From a checkpoint of a small transformer trained on Wikipedia.
Architecture: LayerNorm before each block, learned positions, tied embeddings.
Training: a variant of SOAP for these matrices, 189M tokens, 5777 steps.
Each number is 128 + 32 x the weight over its row's rms, rounded and kept within 0 to 255. Layers, rows and columns count from 0. Numbers have three digits each. The size before them is the row's rms in percent of the matrix's.

# layer 10 MLP down (transposed), 768x192, rms 0.279, rows 15-80, columns 96-143
108:106141067128169143142153139142113110109094157193121141091179133113185084113114112085105138100157087131050148137131104081039110143110153108164142
103:125147168167114129163167120109193113111046135052150091122052045105125129098155116153097187155172099173130135130131168077056123150169156142098120
098:119121155151107182134169141106121104093174135151117139044143121132107126174151125079162127176140168149177149106152095168106112123136105101159062
095:102145153125109156063132160160137123091072087142119146101164094136161114153159134145148091145132091159097133148144118127131195175129091163146139
103:154061121088109165159119163134140156030114104165114104085133115105069155140130093172122149118152139123100138151195104163142111087113141131124086
099:166155168125151143131092128160169111211141110150117111163117161142076075160105052121117060176100168124133071097190101171110109112144126094149162
113:107150168118114094157137139121124124121130166173151090144212141084096093169109222178099123015150150166164122142153124196145115102104102094109118
109:085141096145116174161102177173125111176138106140101119083131154170147162116195097179103109171113141131129120127135105080140148131054145163083173
123:083095169133111078134161157099130084135163128107138141098140090137171102103081132092147082143089117094136119122117108082110150120156171116146128
095:116149086133126088117182167103174149067197133103111133104106130093163109128123186059119095090120172155134149105137154142150116135152080078133081
117:140165133167106109109094127141084145125072107135110165180149077153115127156111137114125099121112097116145099157156088074106190125120117114125108
098:177085145104188125137156176072081134052093121116130116100154067147148142080103064084114156138131130119110164169099145130172112170172121181144159
092:098136158129124149105171153130067103073108140135171086143115079104092159144095160103133095136158162133165086169152111163153163158127103052124106
092:174072112182129052116153204152164133057149145114160132121091156129142137179089134121102123153145093146117145099080170200132138166124097104136153
083:124153127156167064168046118119149184147126122119172130106141119121069154147114107115153122183151128138124130121099133081059067145120031132096128
094:150122172201125156100121117099197156108141115131116154100193160108133141102164115109110118174138099077075125152161111185187075179151123152178076
098:118114145142076159160073127119126164152146094161160100117098079111158092107139143178123085165099126173151097130148153129152095077184112117145102
105:159155129067084103091150092112138073131123097133111116124142147152100090181121139120152104116099187144153129152112103109143084063070127099127154
088:154142115116089123108081093128124091142140121096100087066172145159137141163193103162160121047133090095132166175134075160065145116135160136080187
110:109127087157103126105135187138145139142203126115175115136129133154144147170139094174080127157116111098149184112116083134151145101117155087149103
098:130118110126107086128130116120149141110125156145075167055165111203144097177101105112116171221148097101090131168195118071111163069102147131094093
104:180135112152136157163144101158124189175098154158144122118121098132115064109141157113129171164153166107120095133150059141149061066143171144121143
104:167115124132106150112111124140069122105114153140116206122135114180118158168119084148091123155177153125160156108084190106116055118084135158116127
095:084155170114131127088134122080159195159129130148180135118142126119093129135131124162171122215136106109153178102108185134050064129159139125116143
104:103172156153145125135118101131135116108176046176154167153143087104178142137069132169142134188165096108087134135169204090124140153162119125135099
098:140130144135116094155090162214123154122070133111146094133093195122169106142095165191130100173119152160135093149076193159151076090131095173142161
098:145156101140134107132155148171117149129145172131136139073095126138133191133119149089074118138186144193132146138192229126115141126149086154092125
107:111103096129162095079134121135203101103139136128104083175113112085160168157106188141151162108136117131131169175097163142121107111144070179161141
105:067129160063150135145144126133130094158145110139110091177161092105104139117102131142173183142088144158131093154115152157137144136131128118067115
093:137172130138148078132114095178134147194082081133100096115123168123139153191148086113154150133128066142114180134133161100092081173144213146100158
102:183118118141154076115101130042198122091171116107144126194111088083075202180145161090133071163121088113119110108103183107087122123104120133137094
105:081133157126130164151123087184141116102129142173108168086161178146144131122156103077132117157125096127096172100155096142086090114109102159083184
102:145132126094135062168112162159126091118187139152175140134081084104081156088078109153125139172119135116101137140183137119138055158143175121122131
099:143135192153096086124211132146153111143123129134157168087176147166149172117124135123166143053159150108150097177130082130128088173113127156089121
095:152127127152142157144131085150124104145125158139113068134149120053093186117137179152100148130121139129151234161115112103168117159120138130139142
098:122142155079053068089141075145117107091125106114118108115085094148126124152166137119115148095089144094194128136120122149221126135152167126119136
098:159242099156123154112090113110150143140119100148092157179114158055088099109166112124064116133127102151133155110062130142147071158104102148128156
101:144106120138070076157126135132096124152129210076107137081151096147121093110098104172179129164123108108111162134151198131157119186082155105119197
098:089137116048099110079201068126107121094161115090172093141120196125147142180141130094104110156115123188135092057164122128119137101126133187080061
101:166191148171157150113166112102091070174133128139124134144142153157141132152089104107114158124070147116096176133096089150190098104153165146112084
105:160165107152175092118136077143177151134139099104109148123111087137032168132072151155123126178105156101127101151144150154119088152139085137130162
089:149107092123067095102121185175135126063106169157111080146119128156122153141073165086129070159135116152108132112129090124134041138124109134128147
103:120130124107130145172161193132134186096180143170188146141140120128084142094094078193098156060147096114142133116150165196125123075135136068212145
090:112131121111149174101179122119174116166205130101102109105145141194185061115086094112171149175126155141043181150166137139104170129091110109099116
108:074125091134152153102068129138119205076124148115157115127148128100068172127100166230152193149101157143156145112173125124158100118097147113091106
107:105191126155155092119200176101148160108160135153105119147062117133164102190118153117109207124135119160121139088092149110145122151147095135122127
108:125105174137158103161114082157077118132098132120057126152104166095147161174104119156178079151167130129150130161076189156150117147105120084115105
092:168148100119173180119133151136159123149123096097109163166098184144125205121132137196123159178097172156147089196098067168116091161136145166124169
089:150114172149105112101182095131190163165141082110065150174081133177120098144161131171155100149158064142156092113107101105135129174132118178103146
090:115192162164131129113151126155181095165115120100116082098117125144144099159168112106152192121124166112123114153170121134132162179076137126156142
099:164113149085209168137146173148158103108134168089136142127126180122162137102164097132095151099157106152118118125115120189112065165097112105121114
099:118155111098154126125173156105172101147138115098156189156158108137070114118094142112159145093148144178091115151073048095117161092131175111124125
104:100143145137156087198087187107139154051142146159174075124199176164175167133110174092096155128107180160098132151156139147153170097172172142138126
090:152190091140109139178097129125126139150117115166122030133105100108074117138112142058117131109090124155085120122149113085087117148098155133030087
096:115162097142152104139097108134165131185064098133091105146125146174097112174102155142091103151136063135127153107140079121087129118076141122103174
105:133116152105154121110162122047109113120130142107164071125142167130110134117147079123116156092095150151118065092143190160117106207089141152122122
094:089155089069160087114166091156124146176109158130151135182160103135155158125136160187134146133072104151116113095180117124142117115151209138187084
088:125157065155113150127129106152186140117104092144105171175173151112134173134077093078138217123192121122108187094160072058079131126134053161091074
100:117142116127095063192177112131143087195176124110145135110099151125139171121120121120170094142077080090119117128126094080167127166116144122104148
095:128175103080139121093096118114194130102120057181140088122069156175122124096207131107140147176143172174190147161155144160096167139116112104162179
107:149152092174124107098167158142162105153105116102085145102230155091132118174055097102126114128158118176132127167159146133137077110137120113128150
097:125142127163101085148116129168220134124113114096147123207113183158165114120132111153141136127132141134153142197123120159128092059184124089125108
093:132117085150085123098182082184185145100147122099086135124161111104141144110151115071092132101131145145115120078140104141171179039114103189141168
102:148085147141102105086193110119134127157100124147148128099109115089180105223123081143127143181170102122122121145109124122077106137081129161176103
101:162123142130112128114134112081161119173192104136191174097107121113134148068119073119215123120136094113151101111066152118088139180140104112125148
092:158135155106128080100098128134212125164158153088085125099150156106196170099166152101113163108145102104103152092156098087138114159129127134140142
# layer 10 MLP up, 768x192, rms 0.187, rows 16-81, columns 96-143
108:138098109122132089105140108158111112120127134113113082106158132148128161142070113112164129181074122143091113126106103098140167102111109148113183
111:089071121095153149106105067056115168125120178177122094119161150133076182130108151145140095145174131090193063115157108158102106106186121120160152
099:106125113119127113152141084062130156136128163106093102132148213139096118121125057194140178152123123138158097119173105144166153075118145114152167
096:157164126200144174116181107133086148119129123094148122155061091187112153174090163082136118095179180130131120130088189071094101086115130105055087
104:144110103054119114133123145103133120161170116108118136095189153201124117099131139119212086178075107128154104082129073183073070159169148147169113
112:067074108111138168142110182111156130099147135171143081140129104140069126135154104103069135096171106117101111103108128159102155064094124079118115
104:116106152179112085155161152131118137187106099105090073149164120083130172075129125088142155135159148108077092097108099164092113130098136143133121
112:147057123130119147240059108132119095152127117086107136116122171113127124045123094104115165084204171122087112143150125130113118115116131103120082
098:145088087092158112162089164164149096139143196123155134082111093137146110084139134102165106116108124088135129169124116205130128135110118160125149
120:111155148118131163114131088105007073127152152089138086154133149115123142117093133131116153100112161106136118137094035113187124113164082136121109
102:120119158153148092133143100133154145150142145097122130044121107144076148189131070112086110210188112146161143064091159150197082191112122146088114
097:072152101124120141159145105117151157074126137080120174111111081130112105092161132111184123077068192144120101119158155196153140079134122107111085
095:064099121114088048167091149126158109151162155111145148095145134140139117105121095088165162129126150138156126134125139164105148156128141066086063
084:173145138154111132056095119126091161129096103118100138110141126135108173097166116158163079065127185149114105112084112099163193156135121150189080
090:149150157152096176079131142118139143106121150126114077112124151156129049126124124131099150140131184130167137100116089055099074147067176219132120
100:151137186106105123126169168077118122126084095074141147099169134150102170144119170147130079090119103132063118217135093094145171050127203142144122
107:148124201154099190094161119141160233142191091127092091093102093133089071122113184146190094145139151160179121129119145116154131129115174139131117
094:103136116104076135115098178149137132145098112148090128255092080095117122108136106138143118114134121136111135128121125147129131113108098164171101
108:114149116143067102137135092068159167150154143130144147123149086169136124098140131128155155099143134151143190113128175100123126130148142163218081
093:116064119144122111138187168088110125151115108073134168182119119155107149038177131116104069131152102088118140096130140137167150144157087117064166
103:131185123055107150143167151100141174133122114134082157155136127136140131113098144154158119081121039133118164123151182217193130084139158127097116
104:152168107129113148117137073158124141172127092104119193120148115131096172092067137140108123138180112068071150159089156136111178088086074119155110
093:169176119149140140167107116118102134124142100163156166097138136112133164117122096086141142125144103114177153127099041145108157096112111153109141
099:041138102144075139153158184144154150154154109088148141151075068111126165112166155154145172093102186118102142131103092166115128118081144151116136
100:121107125122130118133137136155127144084181174138132197164135142151147157103098153110104129162084159203121118080147142142139121091133048166130116
106:118170062070123093125137122111142152120110186175127200102054108097108138131106103102161125149079154179124137116162139096132154198200116126085092
096:151131120132166081112109117181121143143083094118151044115112124161147105159094154099143077118086064094132165129155072090077178096109130125138146
100:161114107062103169124120185151158132160110116121096085081154110043125154128118085118139036117183123111135149110142172135150095178162115140147137
102:171065148170162102100128111149112085109167121106072213172137151121080100093158176132166096150125121151181175146137101142125127078131101107110086
109:101125122161163120147089091094117130123111148088133111141178111218209092141148111090140137119120176102148143108166134122187104124148142191148104
092:129120108141120175176170136110102122187133151102172127108112138117101067142066139184127159191131171119137123208117120127133115113117145167089091
097:079087135145115150156143133123144130119143147068154156107126130099163080123114112076127119156075136125107128141130121104122144189200078163135157
097:127084157110116130113141150156104133119207103143142122184180173116164064111099110168168170169146106129208112157115155109125120130109113153102147
100:103119150109089111119146147067163143154072150093141142149213129077142106142091183118118125170147104123126074185201146168158133147115132118118113
098:119120129054143147085103111154124099142085064107088107089164115149099076112094172135210115161123167140156152126136160128155146113158165058120181
101:125127131130161128111110120094138147141132108055119221109086140151126150124132101149118096166146107179111166128116096138071110122131134211096190
090:084144124139122189157147111148170151071108047150164151095145115149121141134120137120185122113157160178135115160155093119118124148166193161119105
097:146136124140162123168110181164120097155122135162122108198106093144058105107203111138120082104097084127117068087126177094153098106119150162117137
113:082120134121144125103128119111115113119129120128140167177137070151139162153052134144131200167105106121109135177117093102107206106164147091139150
097:170090134102159161107161144102151102126133143116170143108066122122099123138040103120116135177131072112101198084179121146101089119162134123093135
089:082109127149150160107157104113101141157141120116135184155109139134146196159137148128114081126087167058148150082148143163179180095066159107138131
104:116119151119157133110073063098118079135108089133111136137177161151152143128179110191165135159140145106170160180096115165161114138122132123115128
091:125138124076155153108063091111150161121152187086129131228190083094138081150124153095138128099125123202094153119186114115145166162105106062119136
098:113155091164093092120093109118128159176131135142104185080172087169102091131111075142123121120099064099101094107120132171164092134123142062104107
110:163159113156122137134121133155165126132121088114136169108141196126115115072090128148187124071143070149126120139076110095091048119132207127119048
106:123124110121055122104125112104145107147181094157126163079162104153114087102098095093089128119156161135136127102124101157094116136078072135066107
094:166177145148143101104152132205087132145122112127135167188105159092143133080117105119112160079098121066079122089094110139116192172188107126161138
103:140162134187166095118136143068140087091177133184171091120151144163150135051125124051134119062130098101191186110162123145114123133131128092120116
094:165167091142111135151147139074127217090063154193038117113115126108140087145124151064087106090112131173144103144101119116088088094126131160084136
104:133148127167181108100084110101121157141151179128107131155110130129136147062066160103091152164165160171159132141193131144140053117094103164133044
095:088119145113123084115048116125126102136129133096147111108106145159083132116113109059110143098078036103152115094155101173151135133118111107081097
090:143144146093098144112111222140124141128150154131113089097117103105071063151142160140106099129140091166155147061130103147175134097146108085125127
089:109074064093141142112133127129188098088159163109103145141153237119149078132158122101126063151161142144114126138086127104162174181178132114129142
102:124109138136140106126156123139104102066099142117156069149122117230137135050112112124163105154157122101143127127158115140147111129149170120069179
097:105131110092116141135165133113129145147121184052095112108121151174132152122101160103149153063107094168121162109154114100090095131113048163130132
097:126098116189174152130187137124080146128161105139187136139152154123085060171116130096135175124174160087136095125137109153155146121122081105101092
090:115104170104179167136144137125139133154185223104128117126132170122141138104145141139107147139152085174134130118122135141125129126120189126139144
095:153137116131127145108133158238149147102142152092102109081171165160136178103107119111144099123166104143127115163093105093072108149081132100119130
103:060146111140137146152120190113146165183149121082069176050120101077114094074130109127104134175141084148106111136126115146148102121147090151176111
098:096146135131166136132139128155100110127093138092135052163126175123112160105083129093097167125170062122125145077149150110142100057134184122113101
106:122090158112147101100149065134090163104188155149132135175100113106113154134121100131121143111093155146106132178102182116128180185103160095174165
100:091182109132194123170152083150110115055106116112124105121193111145128164124117115087132121135162126134102122071123191145115101113118097111087077
105:159090172164171156130152152034069086117111096120152125175113139028155138160094097171173147082135098145096148139134068102121179124101081118142132
101:114128076150156182180146124170152119118082121081067107163213196139079118116099134131134161119136133118161142126088104104106120136138166068150112
090:125104051126168153167120127160166136128143153137118161113041103128053124115101142183102148092092105141126057121084113099111167058136090158167171
092:057149065158154185146151168092180136112146065125114091139133141122167076164102116137134164095194092100106215050175178093120184133139073111131134